Weights of a small transformer language model: LayerNorm before each block, a variant of Muon for these matrices.
Each number is 128 + 32 x the weight over its row's rms, rounded and kept within 0 to 255. Layers, rows and columns count from 0. Numbers have three digits each. The size before them is the row's rms in percent of the matrix's.

# layer 5 attention value, 256x512, rms 0.147, rows 81-97, columns 0-127
099:214140069081120174109113138153177063117087109113119102062158099170168165189089109141166119154115120125169108091179123138133168096055150155168111140101114155158162145102164087093131114130149155171107122169142061158096116106210085150197076137125102144127135127127116114176153111142073105125147084123089161067092093072127204120124127161131167069166145139127122147177125136119106146104167
100:142155132153152039148117102093185153132152110140134088105054088110157110110095149150109153151105149122165145120159098080179168096128128153150110127140112142175115145140129184142142164101168118093146156178171130086172149108130160127093122074168163159130135092124161149121117187112142118089100191079089139183169114095125169061126154125116155063159138109118079105113160112137149119148118
099:140136119138121102138155147087086151205154099114114075121095084091077068103086197201145153132140142102083097119152140106167116059122137127148139094081130135167136093170064126043115137110165095137093121098153129113149151060151149068135152133130082135141137165159167163160144109088070100079145163123132110145097126126170132155125114123121113204105136108161118090167137134119137187131091
094:128109127152158088096098120124107090152190127069144186197123190151114111114150126097098138082161088165136140067100128140080152160138112115152125139107141108103064137129081108113168128103165139107181136126142119133117123067137096171157115131170137095164129164178132098120139171128154133158161132160098092108132103171071100063099190126133156159147111110161156102087149178129099170104160
101:096136149158156133143174142188141125103153170104149177109112146081120142154107050054112147168182150090114140049128157121136029102135139105076106110122148120109145132155152121158192115145133121130123138110143096181189159116140130100121135183089164160133147145127090113132117100154180133125151125153118124129126152145113125090119121094095074098155137167136080226105165152133106106152170
102:125136069125107152127125088179103114137101075146124086109095137138128120134177158114133090122162149122088145165139129123117117175098090194097146076117158163176121165113108130167159114184111163088114157148095136139156163082127121120187138173107114125122130133175121124079156145161154053143146114105141198171137154159122086107108115162107109135154164152184049107190146171142075146087106
104:098109108119138050100149160121100146130088210133204128137097113160161139172130115145177068142079158208128165122138133108184145140107153065098141107155120154142117202198163142096131150126106098098115141106167194129119140109136149145108097084137129092083187171050100113089116157186094070114107146177100108090187179128132092154113113124148117089099130167089089073120132147153114133121103
099:114101120098102141087179121104126181100194136163067147081099141172176073129152092164147175107091127124149041112113142134111139104184150163135178185107119171179130183155140172126198161174055150139099120134116098183124112131161173127121175120106137080099157134127129098115158089102148103133130117136131149076165150120163142120090075137141094144166138123083127066157112114146114151082157
099:101165189140140101089173128136131140095149141128102159095142088115079055146058156137082132095115126130120139170109149119134137119096137163134097146113190103196173126134148122109205114110121147186141131086142121109114147132162115141217078158168099093095110088134135090157163117134159128118106158063101137096132174099047103163074146115138085141070086112111074127115099189122118135186091
106:194159151150176147181127124086124139170112118137168115184060107137199141065134074172116144127122118154158099167182094098118139102082100137152060155144156143122222163081128117178155134159146175112083155109059143154125189109122118164168120119138143121121146161023152168156092096119054155171103100101126098149155072123126146142109156180095132103173108133144145118121170083117090172116127
101:106168111106135076136155134133095127113108134102171079147139095099124177136121098147148085132113154090156132154164135140068130157096128147079103130123178106143112074112166147151178102138158148112098176139123132136065154100153118144077131140089108174107133166071100129173090174123159097138147086131098151130083120104121073161130129100121152136048089115095159107147158147085130156172087
096:127136167126074174086144138118135157126155165185192181105186174144134150115120122086104153133159135102070163130166083136161176126108089128058128100124148142131136159125087136059091157068142096119149096114072161113074127132150105104164176149088151189115134152081119140139119160099072111141111105147137152137157084129088117146118134164122105160107123109157148104133162162013112109104070
097:121112133118093123100079095123110171165089143127149109085127182249085105127173136089121105166127132080139165153153150093090131039099137137098140149139150126099175125130180140163124083140166133132114166177118156193121084123100118155087125159144169154176106128151139160096169166114123199164072126061076106083159059181166124158079058158161101083097141077121132139130057084138169162163181
100:098078045129157201185128107066159132081063134152167090144048145098109118196135094159119165119190125125115122100073134133090114190132169134101166156113126169095092164129093127103106114150195180132116155130139195175105116126081138164101129142150167111062176149162148121168142174187050161101141100147151157095162117152133126084131127132057124133152090139136114064090075146093132123131128
101:100121130153112135139166118097101112122130110215124144129179145162094099156117152100195107120096104112125142093116090106132083076111091155186064147176119162087091165103117082096109128120176079119100119082177104109069149132140121122151093094140103133143156140061117116149125092092131164125090151150129131133134102121199096071156196110145118091096129119150128159083143124102132111109115
097:080138090112092129208128106098135145069133086118123146116064140178120110145103107117155104159090121074092116084169118162174104206167069130163158150107183111094130123144175132103113079093080143135096102105086129157167199142150136125135107152135152108128116154196111170150157068142107108130120108155128097131119138150145158086137122086129114122129141156103095157140109125139122195106123
103:095140120106148056089130101101141132125112170131126164113103085083143129122171079069195119137094132106088143089113105137079126075126139110157087162101130117188202118156169113107057153159135073146161125155087142197101191156103107064119106176176146122152132100127125085123093167114113160149178111117244131147142147196160158160107191129125130140137124126156129128151120127120130058167134
# layer 5 attention output (transposed), 512x512, rms 0.17, rows 81-97,209-225, columns 0-127
090:131176073159112098117121103116143159203111137168070155131112111088150136076060111138124132165109128092110125125135126169195201112105059102162136130108210129150134127079116170123129129170096191139107135147107194164182139169066088174139116176094095108107151190204113135145168104090088109109185138168150157190146178109141132102110115144159160094118141121136109119127137136073153175146105
097:101129100128140114151110109074072155095099114099080081153180155107097095093097114084119183151105128149079096204117128127157171105103121135122130116085162077109125139161085152145087141103073173092117164087203169097156146121127105109157131100130070105155147135144122153134124106163105085099169100174109170148131172109172145181106146161123128093136166188122154165126106141126119119115110
087:133140146107174165161159154152141151072156150081159102163097140082123098123140124064092141183174108141125162123157137099149187157102077145114072166119109083116097138148097179152125138136100073132064195155089130147139085109127149138178088125136169114131129118096087157123120101098123134144146115156161114113126087113122046159099173118102113117151059135060152162176081177109073068092087
086:190167197124168125124089182185145139089101129096167142107059083141136116152123083110116141122161139129094078147056149084084146142170158095141108131139095102102136115108164152108143105130128124086125051103104113126151128180094176093143083154128143111095093137150075139118096114204097143046174167117097166159136167168115121117115121178163170133045152152121151120138076096150081121125115
087:116190125151170114116127210152145113148123129151184157110146156092185210104156071128135195117115192115052140158121166202098101154156094146082161162117136108156119124126135153160167119143152104137123115142095132165114148143088171097192155133099090089132135150107087084138043126085143113121128111067130095150101087107149123166123097085020129113207129117120091105143128142126094057112099
097:079179102150142137091056089166193105127174157144171182105160083144134133047122187139165129131109106158140122142132109113092177210107126131182167145112117130136108112147151168174191146147095135116122132164068129191189087151104141113103108104126111146080116131155106104123173094155103081107171160067166145239102120079119163121083103160158198154169093138079097133112143124135100167129048
098:092123119154110133145126165149111172157131162170106132161143169134082145101130069147107115116095094182087092076115159059098111104152149073137108196097085172123144169152082080115112166108143133127077123130196081107143130111138178113102128073139123146121111104120114155139106123149125135112135092145135063123152144132099101110151107133165108139100157148088114147153123177156117098147150
095:144132179082132129125113116154183116076164133148163141117130101110143106134110183156136070170127128097144145116108115157101074123123147089134177129095146119115124124119169114141183182134158152156090061129106085116138131147143072105165104113073116172129031113075121114140126132104168156185168169084111132131120078183152123131174134091144127150103113180095133137162077166080111140110092
092:152164084142136077111180173133137172094136052131173128127043136141103188076152107077134073142078086078115045126086166191136083108151163192128114171099098149154181060132157137150140167175130116093156110110132120150136120169138141071096191174103106138052098112122082145147149045092164134156118114168102201108109162141186126068146146093126136134117168130118094115102124146112177119114151
095:073141141061047128181113130115093088122128142108125081175104079124098101151099217145139129127160144134095094089123112091077040174141063140150165131108137151115150151172116091171116108099120093141138113120137148138094215137129110114122102048099150143116123137104165139110075120111158213153090141166185121171149125075081156092097143176079141139132104148152114110138190104126152196112138
093:094092145144117154195102161173125115139119134108101101197214117111131098137135117150093151118148141136159049051120186090140144148121142104167110182146169128133121137115130138117143103149102089096138134142060143113101163127100067118173113152129126074158158109077127140131110058173219087158139108069160158142113083147137121135172155158145114146127132119140116172108106149143164146099125
091:092136117167165095093127148193114156123114137085128121163074151181138138121177123190122167133158109106136132093166151166157102111149161114138144119155116105172080143084162196121174154150088120118127108121155121124057109078057116092091144162129121158060111146125081111096093073114139169110092095134080109133145128112104093112119169092145136091162112119075124165095153167072163098130133
091:093158136157086137177092084092150157146121094150092158119136206133170208127099123109135118124104062147131097185174138111130150115162082088121163126161138082102139109118153124153144110075103132125134123153125149118117184145135116171106107079104181133132139163170105086049085100092114126122129055128126176140144110072190111088152103074138107108147116158128072077148191106111116083106153
095:120176138144144160153191139134161131094127073130199095165141104102150109117136124125144115192100134089120114108133134081095111188110087078155122086092132114170155183109206106080100134131128080163161150160109094129132101143126125168149071098152122120099118110197174139134159131144216180172149083109148174112140096074150178084130158111109109157097046134141137110108165130177185141130148
095:072124131124116108137149168190109119081157049134081135136085128132118138115045125109089118088092127176112114112126126129159091162130102145141140119147187151115134098102101138133110020112127142082133114135111101099117128114119115143119169131141139133141118117125132133197135107079131136114127101160108110101115177167173147106109082115136126091112096167155155144129147138112087125120144
088:143086074118101172102166094163132115177114133144206176119166070078138088077132115161124122094120117189119118119119143161141104150130164159125092206105145126117105116163149179097139198173115188138171109139140103111133134123098172174113102129136103121087119098097144152126163128089160114118129095104094107096060063145117187121094172117161118105096121106110143137149149132147106094170126
100:112075115106137181093133116122103128149167146153148126120088191100077158112052100075045156137135130105166068164125142127128134162063132095151173129181069078173113099164147174114139154109130154144101128139173155150079172141129085131157090110134122123049066184142139145095100138158112146131101112136096151137090170149113117129121149156120141188164155169194087125101096117132119130160082
109:125129117079121118168155096095123171142153133096149108189056137161139101073080143150181160179145119153177158091123105143137137131189123118110140159135135153105175152174137135098111165129102149102142170120124167095119127163185123107123151133110070142106118123148112113099174135078161125103135144118091105140146148166101078110128148086141105098135122100078093143146141135111114102166097
103:075096131110140096153118142133134089109143081124125150140175136185092148118121060174148095157088107084143108165179113187126072114104118106115122102084126098134165092117127099173183179127090115121084124107130092142111159091214051125124142131099162084102137129148146129153188078131117123154120155152092170073110112163162084100090101121090095151072099105143122075088118138128126129120078
113:133161144170171123172097126126212094171063124185168119115168145113149122126120065125200130124107114144132148119121116127168152099178103121114112155134074212101132197129145108136113145167070108191119065102129184184076148149149118130136104071072129093139169095086177064082159134101121152142092127145164115126119074162042139142107121099166141094216162125094099158084142141187171077094153
105:160139161116111115097143124140156166108089099136168147098140200124188092161125152088140159140080107095122092150150143115154049111160142131110127111130149172181189164151168083185141174119152104126125140145138177089106149098074148148138172135153159116147164062112145140083145158150117120183111129124107058166122105164139129154120067120145119042144131137102124117090162131099121152105129
113:147159136118144124094141067064110160142120134099069126159126108116108111125137125114129159105139158103083111120131168152060188119108109124177149082108120130124152104060123127128163113114143128162200111089119141103088152083174134099100147132181094135141104031128162135233139138080086107082107144179118120078120025102132171072082131156140143140095117089127112068119101099098136142155151
109:155117189103056159098137177099129109181117115148097197162152124152140107141112155129140128116154134133081119104125137098071118139128192132125124118155108132131131181162108117137131113105111030203131088113120139102182117134132214078116109110152152168178149059173133132141099159150145162103172159097136093103146135147141125131097148062104122167123109077081148118100167129103161100112163
109:132131098089105142118044122127085079122158128110138156169123087130121092121119189161110137144104160051162122132092089151102106145117139115147126128123094144121130109110145155101179128077129109136169085132148102060135129103128140125131201134162116117164169173170132108178148108118115095133094154134131145086090074112133111136185140075116161091100179080136145185139125114109081129176098
107:097089133108112107191150160139081129129150126142166112159107134094181118091145117115138122150175174139078139170111130127096103125050089174166138153144125095110126119118114151151129033160165083053140140149092158190098111146147099137135147132083144129162136164060161156137108139137110129107101112168107093094133161125115167159101163098065061130144090119152146200093063126128206099183072
104:140112119151110095113083208186157141086110123134216178176106195114143113139164152122136134159143169158145147138119169165115134119150076136161126172122124138144115162101174125187142112072096133130165098113139153186148128112101123132123083071130192152133142123140156129114089089115149213111138099180091098179107111115156098127098169134113172066129134137134122064115106094126189108112111
109:096158145172163147100123112166103121144153161127130088093125090142092090133139136106113141095160100079095160172107133162157126128111149144114152118110162112176135101188137189085136096122130117144157120079121096148126121113130108123138213137088147120148107125104126039094176133108174151131122170171147174090079169076112183110210105069121143156096145142052100143113195136088145102132115
108:144172116096161093121103099136094123073177142084157060102100177100147122059102137142177159072150119101135128104143131109138142122128138159145134138092081103110129170150130115175070109168073094138152053056154146103097135162120134185119165073142151160124173139131139109092177151150108125140138140170111125146091130167153116165088146158134145109128147126093092129137087119091157199106143
106:122170199122154142107067152072124126160088123094074136105116145129052125184116062106107039059112166168149109081097121156111166141162059123142139165120114089100166111113122088147120087154097120111171068155150144104139113080109150170149109080125099103184140113111142107155133136152132155119099165117131123163119120156171152159135104128186126127103164099184172155084130138146085137086138
108:092088174114107086120107159151114146106141112120127183121118136163085177119173135144206172155171152111139124069152070103144159120125138157102160110147104130175059129127115156092113134116128139111140134155133162115107121154058113130110138135177101124048081149142105149103176104147107161161154167117131112184086125216073113069142136107190101131102095181146114156112092072148118100126152
107:101168186132182109085129123159088100141161091103091135141173141199132173158118153159078140144149144107117085177177094122103155125098120173146099117093142164160179125080095171150152073172102143096132046171118069151174099123086081080125149134155119125143175090106124170078134082114135146113084132096115155177108158103102164138022135169153100145164129117109121155157141153149083072142148
108:178123131095133156164074094153157164093125199102053130074131136081146136126141127130122144126152134117127135170089118115134192112111122088123122126136153120129140088139082175208162095156128126153134109102096071129148087088128103150170180134146131147112170082125140172090137187083130106142170094113103088115140114144087140156151108135178096093145211101163148142160088115175143158153161
107:136127134147130153121104134130176103060114140130136163113158123148176140164112121076152178148094124167115145122129094115132175124119131141118089114143088140147136145137188128123154154163093123148170126180131095129185156134104114185137155146070118132131127091072140125142171178129130082120086148158150131116108124149107065199078141155126140121134141141175174095111190130117151136139158
109:130117122119136172164059149118174132117114111154123132147113145088153168078101124088146113197126141100101163079116165137140158123148107103101148065162184166078088138109112062084111186116118136106104139075134119084149092145116127156126130114124120123166139144138127096151160096091154114133157097175111086170102149122078168108151117188156134180099057061092158178158122090154097190066199